Part of a small language model's weights: RMSNorm before each block, a variant of Adam for these matrices.
Each number is 500 + 40 x the weight over the matrix's rms, rounded and kept within 0 to 999. Layers, rows and columns count from 0. Numbers have three digits each.

# o: layer 18 attention output (transposed), 128x128, rms 0.123, rows 67-119, columns 0-127
# v: layer 18 attention value, 128x128, rms 0.136, rows 68-119, columns 0-127
o67:458640554476482539496467538527472584503411497483504459474492550547428519505515551509533471498590448468531514428581520539536508501513466562508478518522396457497482449512534530504457475542538515479500475492603498523542560536518490558524453526414551466461559544555460550504532469536475520416468571439539473525480485436441561506570450491558471463511439496475587483560490509462512472525594
v68:536513537567485472488533519490470503558513492507513495524494471466494501463504509474536583473464447452553439406503476499562460479496479518461544493464515505445526482533434540504497497447493447496494469423522500549501478520498532551462439481497484471522533395544472484515495407561464504517508487519459461398390542494557510537457521477438513498501498452496525483509499492528398523499494
o68:483537427432529528507428458506522491449480504488476455471514519550513499558491496530464454549545551556448578602510513541476546503490472516530437502544485450567447523489564487489473501528525528475480527554473482502497503466472469471517567524505536503479482585455529535527521585468517482467474537468537518563596440531428479454536473531572490475526504531494474541495506556458562468474471
v69:451428486430478479480524550475518468473552458481602434464499504530486488528523498529469514446551499454534529587548505496523478507469517491446506500535491489481579474501525501466547501468518475553596533468590434522531532454526584495489399511504494506592475489513518468493500518435515514519524623526434523520519486492433524536505531608478530493594495473451539503445430492558502513466469
o69:534561496590534514532460429511476496521447547541420548531506500482495519454488510480507493577463478550439463426444507516482515516473508478534484504467498559530399556496463464567481414517486526443409501519420565448435466541481412500512577447491507496399542527491464537484477458562474487500499400480536483461464506522556496485492505402512486503378527479546444493566553542423483474544499
v70:429591479433524518519553488492502499503526501499475496576529509446544486483524568477441464443486481462475449479524442525552469463527511459513499629439533504520515466439539474535533493435465541493556506555517489534477545464447423418571646539483472494582460527493512449558411510497464517471494502519464601539532455554535480531556515548576450466482474424499440502483561509491502472453534
o70:557404538590470519471493488529480539481466513504531516438451496537467492506470449513542572560506523527507510513477557475458502521458515532491487396568455567463482544584421537473493425594535466538441505449477499463571478511559568579449351434481520499431566500506506584425587494476529458549491531491538417484483515467458527440469484442422531555497537541468544502500427504493450509568480
v71:493460557467518539360501460532516556481571512491512474510447510464521478508553477478503517543575481512486537479469535591510511515541532498457504501503536498401417492499492429487493508449429540529494488526458486464513466508458534490505494418516504478500469481441441502498501509514476437541528524419491557440504467559506532518423583570519510441507501467544581463449521531538576526382448
o71:501491444545488476679480515479492460513452493511507553480544523541458523462457531559505484452429508501503476504571485392517528506456459497550502493512460584619563494507498540516500420551580463480500516450553518522479540504520462477480501566501492548491547481594519468516484462491542552469453458576509469530497533490482465536612456421483517530487485543462445519529486452418465467594501
v72:475540518536486575515515528526402504508520550476510501514517524546493500519491456475467485455525485441478464506575533435492487556501484500473465457519416517520477515457525492539428516515495513421555562509471491558522492451491492546618516506529490435435491524483489481522470541552556475425503551512551511452522499475470491569497454629447518445417474463473428506524516516493462538505680
o72:546427490489529405471478470473599508485442479529510475496471501483558477477529589515533511559455519532462536464434458542540520415494533522517530563509551526499554528543452470501549470485506469515455413452507520452469557519515467466388505484454515563562527483539528539499538473448436535554515475462473490517467509535480518439509516408563503541542551527545541502469485447506557473518354
v73:589515516541531533477471488497446529524567516554441501566463532525516515531497496529479494506530535510536529520512552526512415551561484461490491531578540523485510464540519476562463507517467524530507538454382574515516448547466480456597530474488472460494527477513496546571514484633498540443491477526542514543488438499446517456469530445532462488434508494525493503544563498504511553507500
o73:399498482453469489525542505526563492478442472398557507409529486482494497486533502467551476502444485489457459454502446451490594407438514546511504479428447563496463557479471499451480511491492480432502491545627445519487568470556500541409512565510543531494468503512518469475476517367524469536513502472467487466525579478530489542555431568474520513580491538487512502484482452495477454490502
v74:536484511561469507522512492510425448523482468539438475464468518488476489481476478478423456521506550474511476462549472459486472532537533507485477508508468515538508495465541465463464517528496463544454576497462538502448488539494509527504474542516415459489527470445519481534453497509436558465447471467447469428466512474526450428439469495519520524549480558509429487537509492461551449527504
o74:468565501410521474464492486514553563493501490465529497494552479498551501488507537500543526511492443536477527525437492552501518437432484531521507509475555490452517510502456527560496500462480512411555419496557492506515524459518469517527489455507603517507497516576495544520545505486536469510532542543576543556495514499425542547522490513475471460463551478507584494463503509534412561491500
v75:464550550452529476466520425464524487512474547468416479450464533451517490520543475538484437479527469545431532519476443541472536518484596482444433529446539493488462550531511471499470480464508510594453444454505465524474535523528523448554521493521441524501488594509501493494529488523471552450437513472429474491472506499529497508474523502549474573520529512445593449495518534533525535455456
o75:515439471549448540527484529567468506488554458530593558550546474552474517479452500478495536498480538476547469495547548458526496503494406514573597466531500500541549454463469516474524520542488481464526524551492554447550456498451487551458443518486531480502523409502491503515499506471527454554581469530605538522519509479451499527545482471429562413454461506563419539493466465460511451545526
v76:493475523492521543498483466489535526451524450511466447585491485458526506524469478477443535466482499477475535456490542465520474498528514453524499449525446499530411472454508536514540479491536466435415503456427512505456595543510532518463502486427491553512457465539503507470504517520440540503469573561468505488526507373510514512500487478529520516552554549479448469526513517504470525560412
o76:493514435511491461523542526525472474573513534487539568401487489549457510479533518501543486538497495529515449536513459543447545526469507550460503512472527441460561489548506467476500556475481519560588498561585469487578399459499506462531516523570536427469575530441503485525507489491546469495525423445499472511531505587538474497502507512472472482449403467493527533493486509508535489456543
v77:403522504410452529523486566543484503492531507551487475493426451524497518519440556487506521529565495519514478472506495504427462483532511552482510496509486485501558565459470513437513479496454484440473483512556386437544537499496556535482465485550520500464530557573525471552459507419532559452532490547524455415506521535542499529462518512481559544468423515510468477519472462467530475479526
o77:588503480563547453465503459457493459489403481447496501499571515493526452484549447509476468492414469481532535536490507501572506530445492480553479485515499492506439419548520485593489530456555531568505487498445658543480465482495412451509491477474489496512475468430470537448546511554438447512475503442459547569503485430458489482492477501520424443542585487453516527475544585539478524517449
v78:580523532542493447402465523465482499517481534474532530532445523500475498495478521468513542538489508470499446375516499557584543455519552531533513468531489517477509439550461487505504512529477483488443591483484528479488527505530498532428462503551502438466529479500471521436444531521558542443529460482477470546483505479528516423469501451481493495558461553479470439528589501571419454465643
o78:447546449453517556604525509528470521500508459501478443438569481493577524524515445497462476443523466522521567605473480444419450524472461508468485526467526456545509560420568490497468519451513546483530393502525473528467484489482518470606544535462501568506501514510532480561556501498446497540467574499520504468519504514476478559505497536541484480443528450517541571460452507430573553502372
v79:431495434440525450497513484539498508491495473528544512523516530521507533551475463432442569467456419467449460592488544473569539491449439509539434510571535492577542566530510525434526509483469481514489490456558498472548499570459565495542521492530457476491404470529519492481423472464467541454537457559549429516523470524529488499490468508452527572519523508513396454381535494465539486428482
o79:542449546568473554489473518455541480522480534473444481482475485504479460466556517556560451506557557491554561395486486534432411504509568481506557484435473480448459433458491480535494495513553526466517488546441497526472460426529490495428464521481558539511595487427514511477574559571540433501456552409446548502490537466487509505471532482557464429485420519462587538655505523553498479568468
v80:535492484471499504538451576418590493463494545497439460484557496469518537505470425514569472496537491414459559544438497525523483551494474564495544467476525491430393524521509560494547492500513466443438501541505488484509462549420535421448519457464443470538481549457467516445507483527495519526499491510496455478557461470506483517472579462522533497595512494539556491525475494485523529472494
o80:445489493514462496471554445576426478555524433487533556486463516526456475514518566476418518474484510576541476468579485483423488470493514438516469512536475502574580433504496438460477548497505545566546490464491532488495503456564474583504483512513561539470504452548556452531483499486498519464495481479446529559467531556521531492489431551470500497425455500487452501456549506548492457524494
v81:497481456435519606514536451470626446461545434517543503480533507540529478499531507554470484491578447471468552611433497499461517534473574503492514467503507473460472535620490557429480481488565483488428491434532463436452507499523502454484415493505512524523499474500508538537539443504518549538473474473502517424456559520477543609492568533502524561489509509490523497483390505484570510402414
o81:477477571578477357521431528546406540560471563481444489531485493459395507493474483466557511502429549575531435402592508481559486507509364485523508514480522518564521440316490432575534440490433514542564574576471549535552482516467496560500598459494504475518505491490482437459456530513498441465557511534434479576531443464557486437501416480486530421496470480510477475553568522521459457540564
v82:482470536503496523480538541474431520526486495467487525476483519553499494463397474501485547434489473492467527519488481548511464458530467518510486507435424514519478547458502508495504502522509462517483488460512437564499557481477469519515535525489431489534495474532484522415449553542485494585528500518462491498450515422539558531496495450473445521532523549453510487468498520468505512496513
o82:546531449502507481518462466535538510497518518544540470519519494469507487537564522470488489571537538512495495481468514457500546570473527467479514468563573437501552497573493476514517531480512501499511469538488547427514455512523551471478492486518575510486512537434502493548564478482520520416495515490525461486559484575458443456531511535500537459458449475540466491524494470541494473496481
v83:469533533493495484533474496504509471513480503517496511519496433504493510480482464499440510507471532476525493460504514517518462533533508534455498472517558505526590460476508496404493497548455491477518521487471515538456585508528547500501505462476550490480552507497469476508477461549454545381451469538472478512504470601539441508472473521485487510445533505445428454455535468523466489534461
o83:515497469493494537449530499534513517489481499474488464469508507491527491522504559481517471494552446480487541542493487487488529451453484495561489557508461563477417517504472511596462506465511514499491476510533472487548421495477423515510474542520448495490434515509506558532538547454528456569545548457553525480492507433438525471495476462542497512551474488549564554562483576453499532495538
v84:524513464488521550491523525450471481531560557511605516514505421513499512432527521599529533522451519530501537462525447464465520428435473534482450464532636484485511442592477470570419490434527520521502477454548527497437509562528458488480478479446502485503523558449430485479566503449531518410463482476499454468464467439468559558536516488515467501456551502456497540516515509499475459454534
o84:482505558511502453492470483546511524468470455462416456510498573497507460565457477430482472456540472463483468535522531541538490548601492519502544532486397672505453546378539519454587407582464480481482550544434473564536517432471533528523524531520448520523474449541527511524431523551504515598556502495550533511552524530534418470489479532481563483554434487575455467469482479496525525557465
v85:508480496485475476487482513492534516470482584497523458485519455448502534505456550513500472520459541516451552487537411517501598512468604548496519583513569497457395532539461476464488498481573501518449433487496529505429559532535433530436526477471474534539537485530505423538458583366549495478519622521469524578538457436485508412479554566497518489593486482454519482515431445488479511529455
o85:438531480551557547508516505503428492530513417489502540526511554525504430504520432516485522503522418492527452505470570520458410502511412460503499402476412544564541459510562497566519447491422471499567538499486488484585467477458559484544474520505500494453447521486478515446544464618447558534500381498521484442491555557491478645516453425523517552384515488536440534446574547499534499476537
v86:572500478511505500496438483581449505484508547508501575416445498544484478405484500501454575467542548502549433451503499513520548462561431523493500493507493524462561502469476476507505519535504548507529476543455531540529532462497487441548537529509471459511503531431434517508497530532467468468533464399506464507512442526488478367536431513544425539459506514480546450485561501499486429540580
o86:438512545470469488471561517414552513513497492509490419581586536426573548599481494504547422527472454465431564527481479460481454487458574508490500521526526598522435540536538534520440512510433431478468508443567472488450493563511484540506480507490533540501475460591535479496513499456541561515455544602513505513473543467465511596493571452460566444560502512536467538526469476491500587479448
v87:539509479610477467559444449545592516499472495504531518572494493523506499593563379503546512484500544499480465538470474470512600544533555452486467551529560506546490452501528399481508502545420423542546517511530576478485475539549449553523531501579466519471518429524533571590474513523533496434419583498488477452577614473491508554541486549556471526555481459501474491523477489513453565484451
o87:414465534400580511448555557476429479471535478535500509442514495507498551415461589516459493505464466520527522453513551517495400487484461515453525450449428471459527534484449593547482506426553568432460509481461404499500548469476504480483484482427540482539492570499476461414501457482483507591624413509549513532420373544494515465456504446450535441465498544547517500496554498496568440517559
v88:526485483517488461543498609502499576517503497467558480466498531513528519493460415525564477542506545534542542552535522527440541513519528471507459526491498497501497478484516467478520510532558480544488522575495502480553577500506523546590470486475500518551450533554516529498578484437445493560455571535432505422521444440429485504476497471555479460522489474515524515491464520519541461593431
o88:451480512478533501450477419475477415462512492552469530508526499505472491513516587471458524490497450453427436430447495472526475517511497509453550479504484515494513528522486518525475551506452504463520470419477478504451402509501466469447516509527496476456561496450481478492428498544553532439566417503586475561495557551576502520527493496429525545482511527459474489509535466490476560466559
v89:431537533498445483478472505490564475533491541513512577501523489504496519465535567570531548480521525585374521504505516482479460504524511524502498513447514496510549448475518476429400481527462441520521487521560426515570497455508438483510509501513477478500478468532516505459519573455528513525508455404455555509550586482567480533516477503548533473530519538467513482469499424469437507415558
o89:561473494515564528517536506518428505463492451506503433532468475500524505567451412431466465477497483419647491539497479495539547516459487453495503483547496496501469534528482523588603550502521538503442539505454578466420499555509549506471487492491503546494533545466488503513509438534459490481523538586549461476466392537418513448487526480455443551461494446539470535508503609547571481563460
v90:555539488517483515488496496496503465465468492528481505517521636498501483436538544533499418501521535514453496422481562480501566488457475513519477524523451503450526531568517521523472480504564491491433479470555432528570490524566609510551490497534558530511502421504516492539478537513455576510486533466452495479497517454517450489538561451523439550467520514443543434520523462556460502525547
o90:474492517475535496490529494520514494545553514466512486465463406515527556574455416467500564490517505487546450578511436526466413476503533505506531449508544456541477453415513471462534508510438522512538519557452593464440499483445443484467526533478507457454519556461510502453534490495527444507484486531538491551525491507467522529451442534464533438550489451536463587486477577449522468501474
v91:532455471472471480480452486524395545602509531536428531477473444480483465476401509514542488426495546557509517350444512481500427456490522520485495437465534521537504510445488437509481514480519533550535550506495527552488470485472543629568589447510509453479469475510531504521482518508380491486507485485542442540395479490529570400502526438476445510499468565540492491511523510433468475506466
o91:496579504478530540519550497487606508386468459456550457513528551529557566532583473489442492583499468411476515632553506518492576521496475491531503575551489514476497483567505580468490557507492439434457445484559479503547548509502474391448408565487483525530560522497468551498529519490593508500460525518487535456608549491425416593469440569533527473517560494473483478515525468601497546517550
v92:530481506516450566506507492532479542614523550551457454494570485436508493434522477547550484483588461514547543384497495478504486504442448460483501570495566508467525520461512468525532510483553574521521472531587432547503519574538582536509578498491477496521504444537491457443456495514452511479493529477494474444575501485450466453549512418478511494498475516506555530531467541469514486471504
o92:494510464466589468508486528482523466391507469450546515504424510560499516566458525467453516549396528468461468602550504494460497503545536544501457429524443548537493451556488539466477479515449433469485525475440584494536490411451409459491394505477538504489517562442516581560551512508572473510496455521506519553463501522547490566437499555527511492541525514510445427475548461569480515545492
v93:454454510559507490442527431504494538442492457473501408503500503488523524487452549468439495558473593520433495501468493500519499491548541463510474524518567499576534456492516472480542507474571620375443539464546505481497531534550473525450463561471508501455514597603436545485494472457390497484471561462550402590547532460444586485484463530473471462448487548567539467458483511560479484492451
o93:549561508436522516562470573478486481549528565495496589500468502521459485495537464511540502457487357487543504514550492501497549547475471573504511492493423462417441543502480525491453519489439388602547430540457483533511457449439535470547554443511497506551504389381538468518513539559595517473523442536466584367475471526549429531505534471505509544548486451413506523547503505420546531498513
v94:522480511510485467441526543561481517474496531544478523459501558473475505519484543548499569501535517537552521474436549501490447546479441532477543463547589513485537532514532491553507499528442499499532456501570528502557468501547567485461488472557488486548534498455510486503500506560453451459557511545518537510573455594460479428558524471540440540437514515484537504462489468501522489482470
o94:473539506469513540533496476437538463511504471455528473505486478499537476462516488456517444493490489452445460519548462464489529441477542458527485542475413566521447484527488477464508469489520517465475562545429494521432538524458454510528497529448484519452446502540457507468481504420557538534432480473476470499436534423545500563463485510470530430570514471518453510541512518480439487551541
v95:491465477478524569469536486490534448479521418527605477540522560551488526474516566477540500495558469574501510517520570528532492530539552507500537481516430484547553421548500570495466481479509478499466444423528494461486531476517524555491402493568524529531550468462519492525540489498485478548544518492434545536528511562540558519471612598536546513574461515471519469502398471507547466525451
o95:496554524537468411561498528499489525515467579476387500436492437461454435518465417530464497509458507461505479499472445483468508490431455503512445484485595413451431564451465408527568475500515523503526571597462516505468460523471502430518599486474524454457446526552467492460471503492501534490433489495526470496474490438485456494520409407447461509392511452503491520488555583484459509454510
v96:569431450477518536457517526451497510551593471504536452523487537497500488388426520559491473513507454545443494477567458519537520463548496528487506511562512517467475521535477486485509517520492529629514498454480547451448505459511473445543506525545469519566519457480433499508469529545549571514549475491551571529525554463451511535498553487521464460471511488466500490497510509490531496523534
o96:441552582544516476524481463545506505419449523483495541470530501469482494564551475474507509502490513492498480485449513482478505529441500516485494482449480647496529515471544478561518335473483457395500521537501462544509537517502523528455534492443531496459484519550527453498507463438488440513475518521434416435476469518523498509564462508499571537503480478524498496494495446475479498455472
v97:550551588555484426531536494532514490527498515473494498505500464485474510612495465441489575592518538516563466465522498528486521469559542469479497488436528514451534490543509449479515519485530456374519465564507453531529454443563479453502540534466524466506484498507439494469509536506510473418444513406442474472521478489545447457541461510525503527486464486517506468570525518487452450504479
o97:483468403422498543466458541475460508475451494530475497491511525495568494427460524567495463413490467473434541533469489465509464524448472513518485512553488434559488515490483544518452590527460514599489533448467562485504521581439501558529451481510489525484545515504582517557506467509470552572559481589584531531465513524461555510445526473491490488530547524486487529453491472502523550499537
v98:493467451537510493519517531503485487504491490493526509517517447533530497457558553470543510482492468481543434531511464438489534503440527499528452497518519502479597582516478527569482520435585517498462446484485582568448517508473506559499514457482440505515465396433492476511458467469560480528505476412448549485461486436569510444428582522511451509514513499527516518479457528505443525542477
o98:492531513467502491491489467462531524485511508489478447482494557482469479534450443524447514509519527505458588484515523589507466472558454547484555500476508506532369458478518477431516473578434448505548576508517424478541486513502506482531474557517565495486573575586493548478539532559456516472484545571565456506528513565429480574583432490483543496505449521472452454538537482480522458441523
v99:437521561564524480461559473486443512490549483457502494471533504518500499506537471496518482593508515550500415517536510591476532412486469441522428457477540505462600520516510519553492509420535548413502535452486473572551515461540490569559503494520505494455452547497444504407450420465545514500447488471476459450489475468506597493466500542499507469487509487557497432448500524598458533516464
o99:567457454453491510520407526494548523511468556507496513535469508547509515478461556505467518404503473444478563490488492412550509575548514576474547529545469546542405483482489465433498503596491442574499458536491536473460483546447498452465480546484489493536581457502546518575562575554492482467563522518581549499522519556500439524530511470483473505509458523440517555524502462385568453493512
v100:464459492477505530477496482470510463501440437444539523505547465486483495572582510526536404478464579441476517449510536477551489539469507522485483455509526489515412470484528571506440504496478442484474478494505498568467496572517505495455446522506545500597500494436547482506492373578484490478444496542490459438532444569437563496544508532486509493520516452458433479464484528477537511489577
o100:491514536520508483550518487529515551507577530564465467502425533545526536444436534481487576481547447580512521516502457496428519469503473435505509547515469485501578483547445459476570450530516562501545504498499525419517495416498466540516557464489450481436481490558466531501510637423524501546540514439529574559490542461585435482425497492522510506496477542556576548504522491529477496526426
v101:539528520514493502527476529584450539493456477499446470517469424457504499469418454500503503494486515474532480528492481391487490546517449462486479429460506505558556592467531528498452520539545526421496400477499475481432468466571487480520492507497488496466443475525447508551474472506500451474485531474533467437454536450515583514482447504590400517517512464480463545399518494480443471542472
o101:448488462428514502507518482425515454476518531536534499480541572555499493498548569479469508529505474496425518455470489594534512468479557568506504598547481498468445470524468451515556514457426450542524581493496534552536554510448497552488514486501517476546604521502531536462517538494488568471562475530484529533500474518463399481540569501421580468550461558509522447634495538514541514447519
v102:492494498528476479483460573536492538420486469498502510540434570505485503455504523534443480509414555425573492484493449598482520414507441517482482481568485520496513605398523462442460506533470507509637524560458521537518490510547529559549512502413562501484477460533473492470514513517510502499534513505494519597501519478422534485523461456540423519506531533605419467458475453491486495634478
o102:503527519489550527504554430460543473583487537532515506459564437474525517548514515454534519507607483589411476483451544376505471553489590449505539522423485595453483410638540506580533564479490484486397497456549481484474576513468454448450501535573426500502504546454493510518464509483480514504489485524518446403479464520566468507490537538461525494496491446389564544554512530455482523411565
v103:379467523513472512488482520503504491533539471466395525507489474508483516505452481581485496480474542506500509551610517402490422545520498558444475448508498514510411521486539518532539508519410454484453536460507519553534530445589457459449453483500443494506508443504488477514477473490486597530489540548493533581529478444470491472460466498453524552568518465570506489498548446460398502496531
o103:546543444460559499495509478515484506495469490511616493477518525488521489482572515438491491542517446484498510440438484553499615469452526448548523527520465688494521511544474433516443379471530532494525509537504496433464507524457522536499543477494529497470526541489492509487506503470510407441532492486561476382470529547512514523507536515578475441444504513453469525498524551533596481496469
v104:551537530527519521483467507469530499499389541418525414487512519537505506433586570471450488554450500483418475505501459495482484504486479491495492501457411505498494480520539519521497498537453520507502495502543465483522446546593464503441468533421428488474510488577459545487517566580612565511442599525496481473497551484548521558545509504482419548493498439512547536481490459514533527544492
o104:456468489486497462532544505530463489526610474621502606522471480482479519572449444534572526461525531547574474490469516531520518471509568512501527497511561503486513508486473450464516515452576516533511476501428558494488558439419535519570553454533579547496475526437545470511482421401403471497592408458501512525513425527438477436483513492468553454521507523496447490513485533457457469452485
v105:555501510499535447449413479464458529500507515532557496583467504498490499488514537494486567497511497541462484435508495488493519523501529510515434468584487508527491539505526543538455507561574492487478451559486508473581564498509459443515515507428525492475431597480445532486526535537498521521500490438501528545542509400530485502486494443557503470517507567483425477449578492541462471499504
o105:470488484504463524564593540522516453484488500461454502425516518506529531523474442473507466463500500436547509540478494499496507500497476514513591527406511475486521471505479437454576571455412497512536548453516497520422434520491558529514514525560468499486571400520555428506479485463499499484508510559505465466490486599500508493529521532425486543481447447509566516547434478440547527502484
v106:487506469535486521413473410591387517450475547579493540530489531526502470504461499555431403425449492512510504495416545506535507532480526545473481488566488516486446500474484419478485500546452519511559587513502526504503460444530488586497498499432540514478475501531449539522507486481550444477458559469463472544407496463499476547453477583500502525495486497450460518484498500547527592535435
o106:504508541472545495612530563425580522571514467407539472467520487477516541491560501463527535583542516468473491492595467476484519490519468464532552522453498600525562502526523539567471471439567478469451411481515476502509569538466491416474520485542442507507548484498509448484470534493440575507533472546553538451562501526465523471546536411491517462478543500552523498521480507424470425477596
v107:548501452411488467482474541500496496489428541532516459523473440480510485513421395494470444481473445506520500476470548514491523527488553539502500477487491483541464533516484531522538472526471459490464486531514471411448490525464550400447452491568537495565525542508475491439472496417553471481525479562479411525470429468525505597461506480548487532487468484445531522487538556528495527510494
o107:489515523558511513535536476500463484515547432461471519447566538532495513460559589501493541514536548476509510519518471509501424513515475495527498532510524454474545473454558464474479549453592579509540480468487539563555470455540477572545523479458451489431487464498525504521513509582433573537440509426481584523502593508511479398486523504434546434514501514538481497494464473488522455482485
v108:514499508511472473542425510565500529468500465513437534486487548456469482501536526515525552500561534493444457465382475546471528472558487566494523467513480523424464652530491497530508495524449487410484499590462520519486443459586497576465590512523474485515519493515435514442449551568547437485540461510515591466560501487487475471557441506471493547432509495532416486516419466474530555538488
o108:462507476480581507436580511435533502514485516512580501501496466530566519482482490482490473493441485515535509502575530423527484527452505414466514520489493508562561315526562466481496550466545496597519515436514509494522577564413498431536445505460518557500472492488541467504539487411457569516469526519467378536457493530498552524471530486548489444559493499477553507474564499504467427479544
v109:482458468500493487521595591465528527519483465507520503471526496574486535522473479485569459533481494533502468513557484524482533489480517526459506471501512506559437555507478503470435516484484508554463463474563535510529492501533538592485521487550538509527517514515526533513537488552437509462460494505518536500534509515492556513516557428538492548558489455584513457458501497444535443520461
o109:495517552468506499453415439545506499455512503525494489523481508447478443493519521518435526486540504505473579493451520474502481508511510451544516503495500524461561471520504484529570456490492473456537530534410479480481522488449485421490473521450456479488488471489440472448458496458575488563534507523538476470458508468492465507476443591462523431447518552426481503541509490546489543501550
v110:505496428473452466547585535517530488429488544536503501521511554468512487464498410530591397432512490535476536530453477512572521544453507484554515520423442493554574441483458480526468483475491500491575535466459516510468569450377512514569438531549547546484493420553524512462492500469534491427513502488491467504508542576514549529507472494479524470524492518486530447507373515468447503481511
o110:506500578571554536463437443464482492553526477451470464515486463514492537542496601475410587546494537486479490514553541524442459469540478525450460496585544359456446528485536577474548527514538496469402464546550483488527433541600501474449573489471468470491493569426530494520539497564456521562485490500480530513476460405504470456486532485512479537428509474503488547487586541570529500477514
v111:489483487476520424453518548495505476428481535451454546509447502502500504525458499506493525503435528526455484430468442483465543458471518543504530429472509495495483518536482511561485497470420490464538424552546543500425452458510561531507509482597440505503484524498479483525473532524533498498552565568513510529535479549544467457558436543503426511462558490511458479471529492565475473486556
o111:534557531521459554509502449492499516557498484579547461527525504494550482451533522502497481463586486444550495550511548506505452518519474455487509572531478453532508472481554477426534523543581529544465542462424444515566531547504480458494510555417502497483519495478493490461537497454462478513435441456491481464467517467455507516449545449497564460519437506487500541498462500419530517546474
v112:508495505504481492496471443510484496527500506521538520579472540455478485439603514499479437489451482502511495481467473566519527481463503486524489500555450493581410553462493521533431476514501455578447483514458380534500553595535561517536484494540514483514547500528520483383499500454539468511562415490449501505590535490510486485436544451571555527566509580558500497525506536472506540503543
o112:490502481492533502537527567514503514498479471508492475406524444546514527542415475480514567501543546524529518516531518441474463526532523495492496482438568394446601444547526487442579610474512551444570497499569638450496454426461472465472478534488483494494451505478488533586503531569462536527425565480541501541432468511514496489529495532395452470446465451468521488444478489540512451490461
v113:546516468544505491522522495541419515544476531549490499522534463506485535487454482499533522576460488549503475523596504417497472579451473466528513530530500497564519459512510490524442513514556524505497484469577506505557488517525468497535497486545550529480563530546486521540495503524478513481561455501550493544517547492525496488489568454488566485482481482434541549539575507498489505535486
o113:480489537422463504474452536464562481428516452447492463469479524487494434513537488503486473477517481431521541497439484615513534417549534559495475495474505463456478574482460518498543506450437475462503503518428499518445506469455537493466499520476457442520434467453519493475494498488510494528418546503465531436476469488469483502491451579497457531543519543574478438470454493515508504464496
v114:441497505533502517564476441491417544494504574504576518464448488491469481475462506484480476511484573471574458454462487475460525462491463486456484499537521515500525514529468483564521509516509561530462483527420516488480556495521459544490563525513488496410545524446466458515549506437470537456444574540527501397507423510445434432487447542466480530430482489478460482555459462496536463560607
o114:536503496491537462391532590521558462497478461482463484551534543487588491516545501508521504494485426508408513512524522528520486517539515536520530495477452540497503484492546525448440468493472415463555482472557490534505479502481482478560455503481509490574416492575522526476430506521520471509573433461528486601522578490533534573540536421562532444562539538515546543441530511509462557461430
v115:605539534456495491487478556542428498501488600471425506518460515529502480588521584571495510485495510555506560504528497497488411537461486478549531457511552503469610507546538563518508504485509470479598523530430512515488470490477509433497428503463499455482495531536479524467483487464648455505534476536530544471495465515464550467539466454511464456483537530474531554482524461537440448489471
o115:406498457550509516527502463436551492493492430494547468494532501493531553421510435429525508486476511429493415484460485515513555456524520516457446590474419505531383515460465416476486534556496552517404511487574518521491543547537490577502565521532470573498509509481549478560507529550379547495517518456444479550494548485546430541485532554474524578532487476515454479520490527449508544496514
v116:514584554624492495511512486546498498460517504522527504469505518507504490449453450489430474564466459496538541512548493541526512473507385447575551538505452512491523437509545514525484494543514499485480555530460485490503519489563453525580481540525487491472573467426415478435470498487457473434529495483414431444445490506526422464458482511533472502459514528504503495564579484503513470545533
o116:517472479374496485482471529459470479591472530481459474479526456482512486520509577494553529480538535485451450481440484485470483508508631596405421481482542491506490568457470486492470518488464516481554400463537522531466483482472525493466504488491550510521431558576585561609537525507508556536459526522585558563519511478448559489518514493453521478552512477518530512426451545485472532476473
v117:484453482467496494498488537541464486391467497477463498426446440565485469464489512436412549499491569396551482498472475427525508497473487518539553507506466507463450498480488477520512512537528519470521520536479521523549498504462479449441477556452506475483472522445576498528483557469459515514516534444496463466479451489457509390519507502511496539516471503521540473493513479452517414504494
o117:494555502503472484498487460464516501640518503539486516569529555390543562518526497551576466524515433603463512505507519591470478449498541499482475491501538527531521524503492533480472503461442490525493473467536481465462521492553526542595518425550489503490510463554450494457499461538516512483482500552500528553498551483537482578477525503468483456490559489481473542524506528551433586491502
v118:471558522536499468484522543471427484514478477495478515478510494453495543578504458516420525496462471450484489433439483479523438519453490520483438514557519515550493503520531472522492504514459482555477561505525537535490434513546495507510569489490473442464477616425445516484535558549419486399465465524460521504430504515510514523519457537539493545500529542505533530553538502457570475477489
o118:531474493455494529487494459539550545476511495513544492467499500538507428421514559463534480485510507543514512522545501507480529467519513470520556519406504519452524515465459474477508495473518519433527453495471474473495586478460510519478405526513511569565530406601527535517431477427560519594542541497564490499543511476462499474466516496459510431497503479530467473469466477530395545545532
v119:520478478528486461456487553499477547454481535492520485496470465553505492410500551448505524485474523485511388438443514466506489512504493487525466515498542523540473515424527458568440521553430540485514449535417553528578495508449406450463546565441527491484489467460520512499415557556539474415444517479493511457472468447569539468512491422532447489496475531485438453440486467522486445559510
o119:478542545459529535549537455493519460561525470500471495506497540450547551616497478516503489486523499499496620543546486545495510452489526562476560487512458495441514478584455542440560507451556466505520528499580448508426537475564602574580463452555453491485519506562479493472597456427486573567571492514541472543525537553437431501519534551448492476521512482511553558547530543440458569448503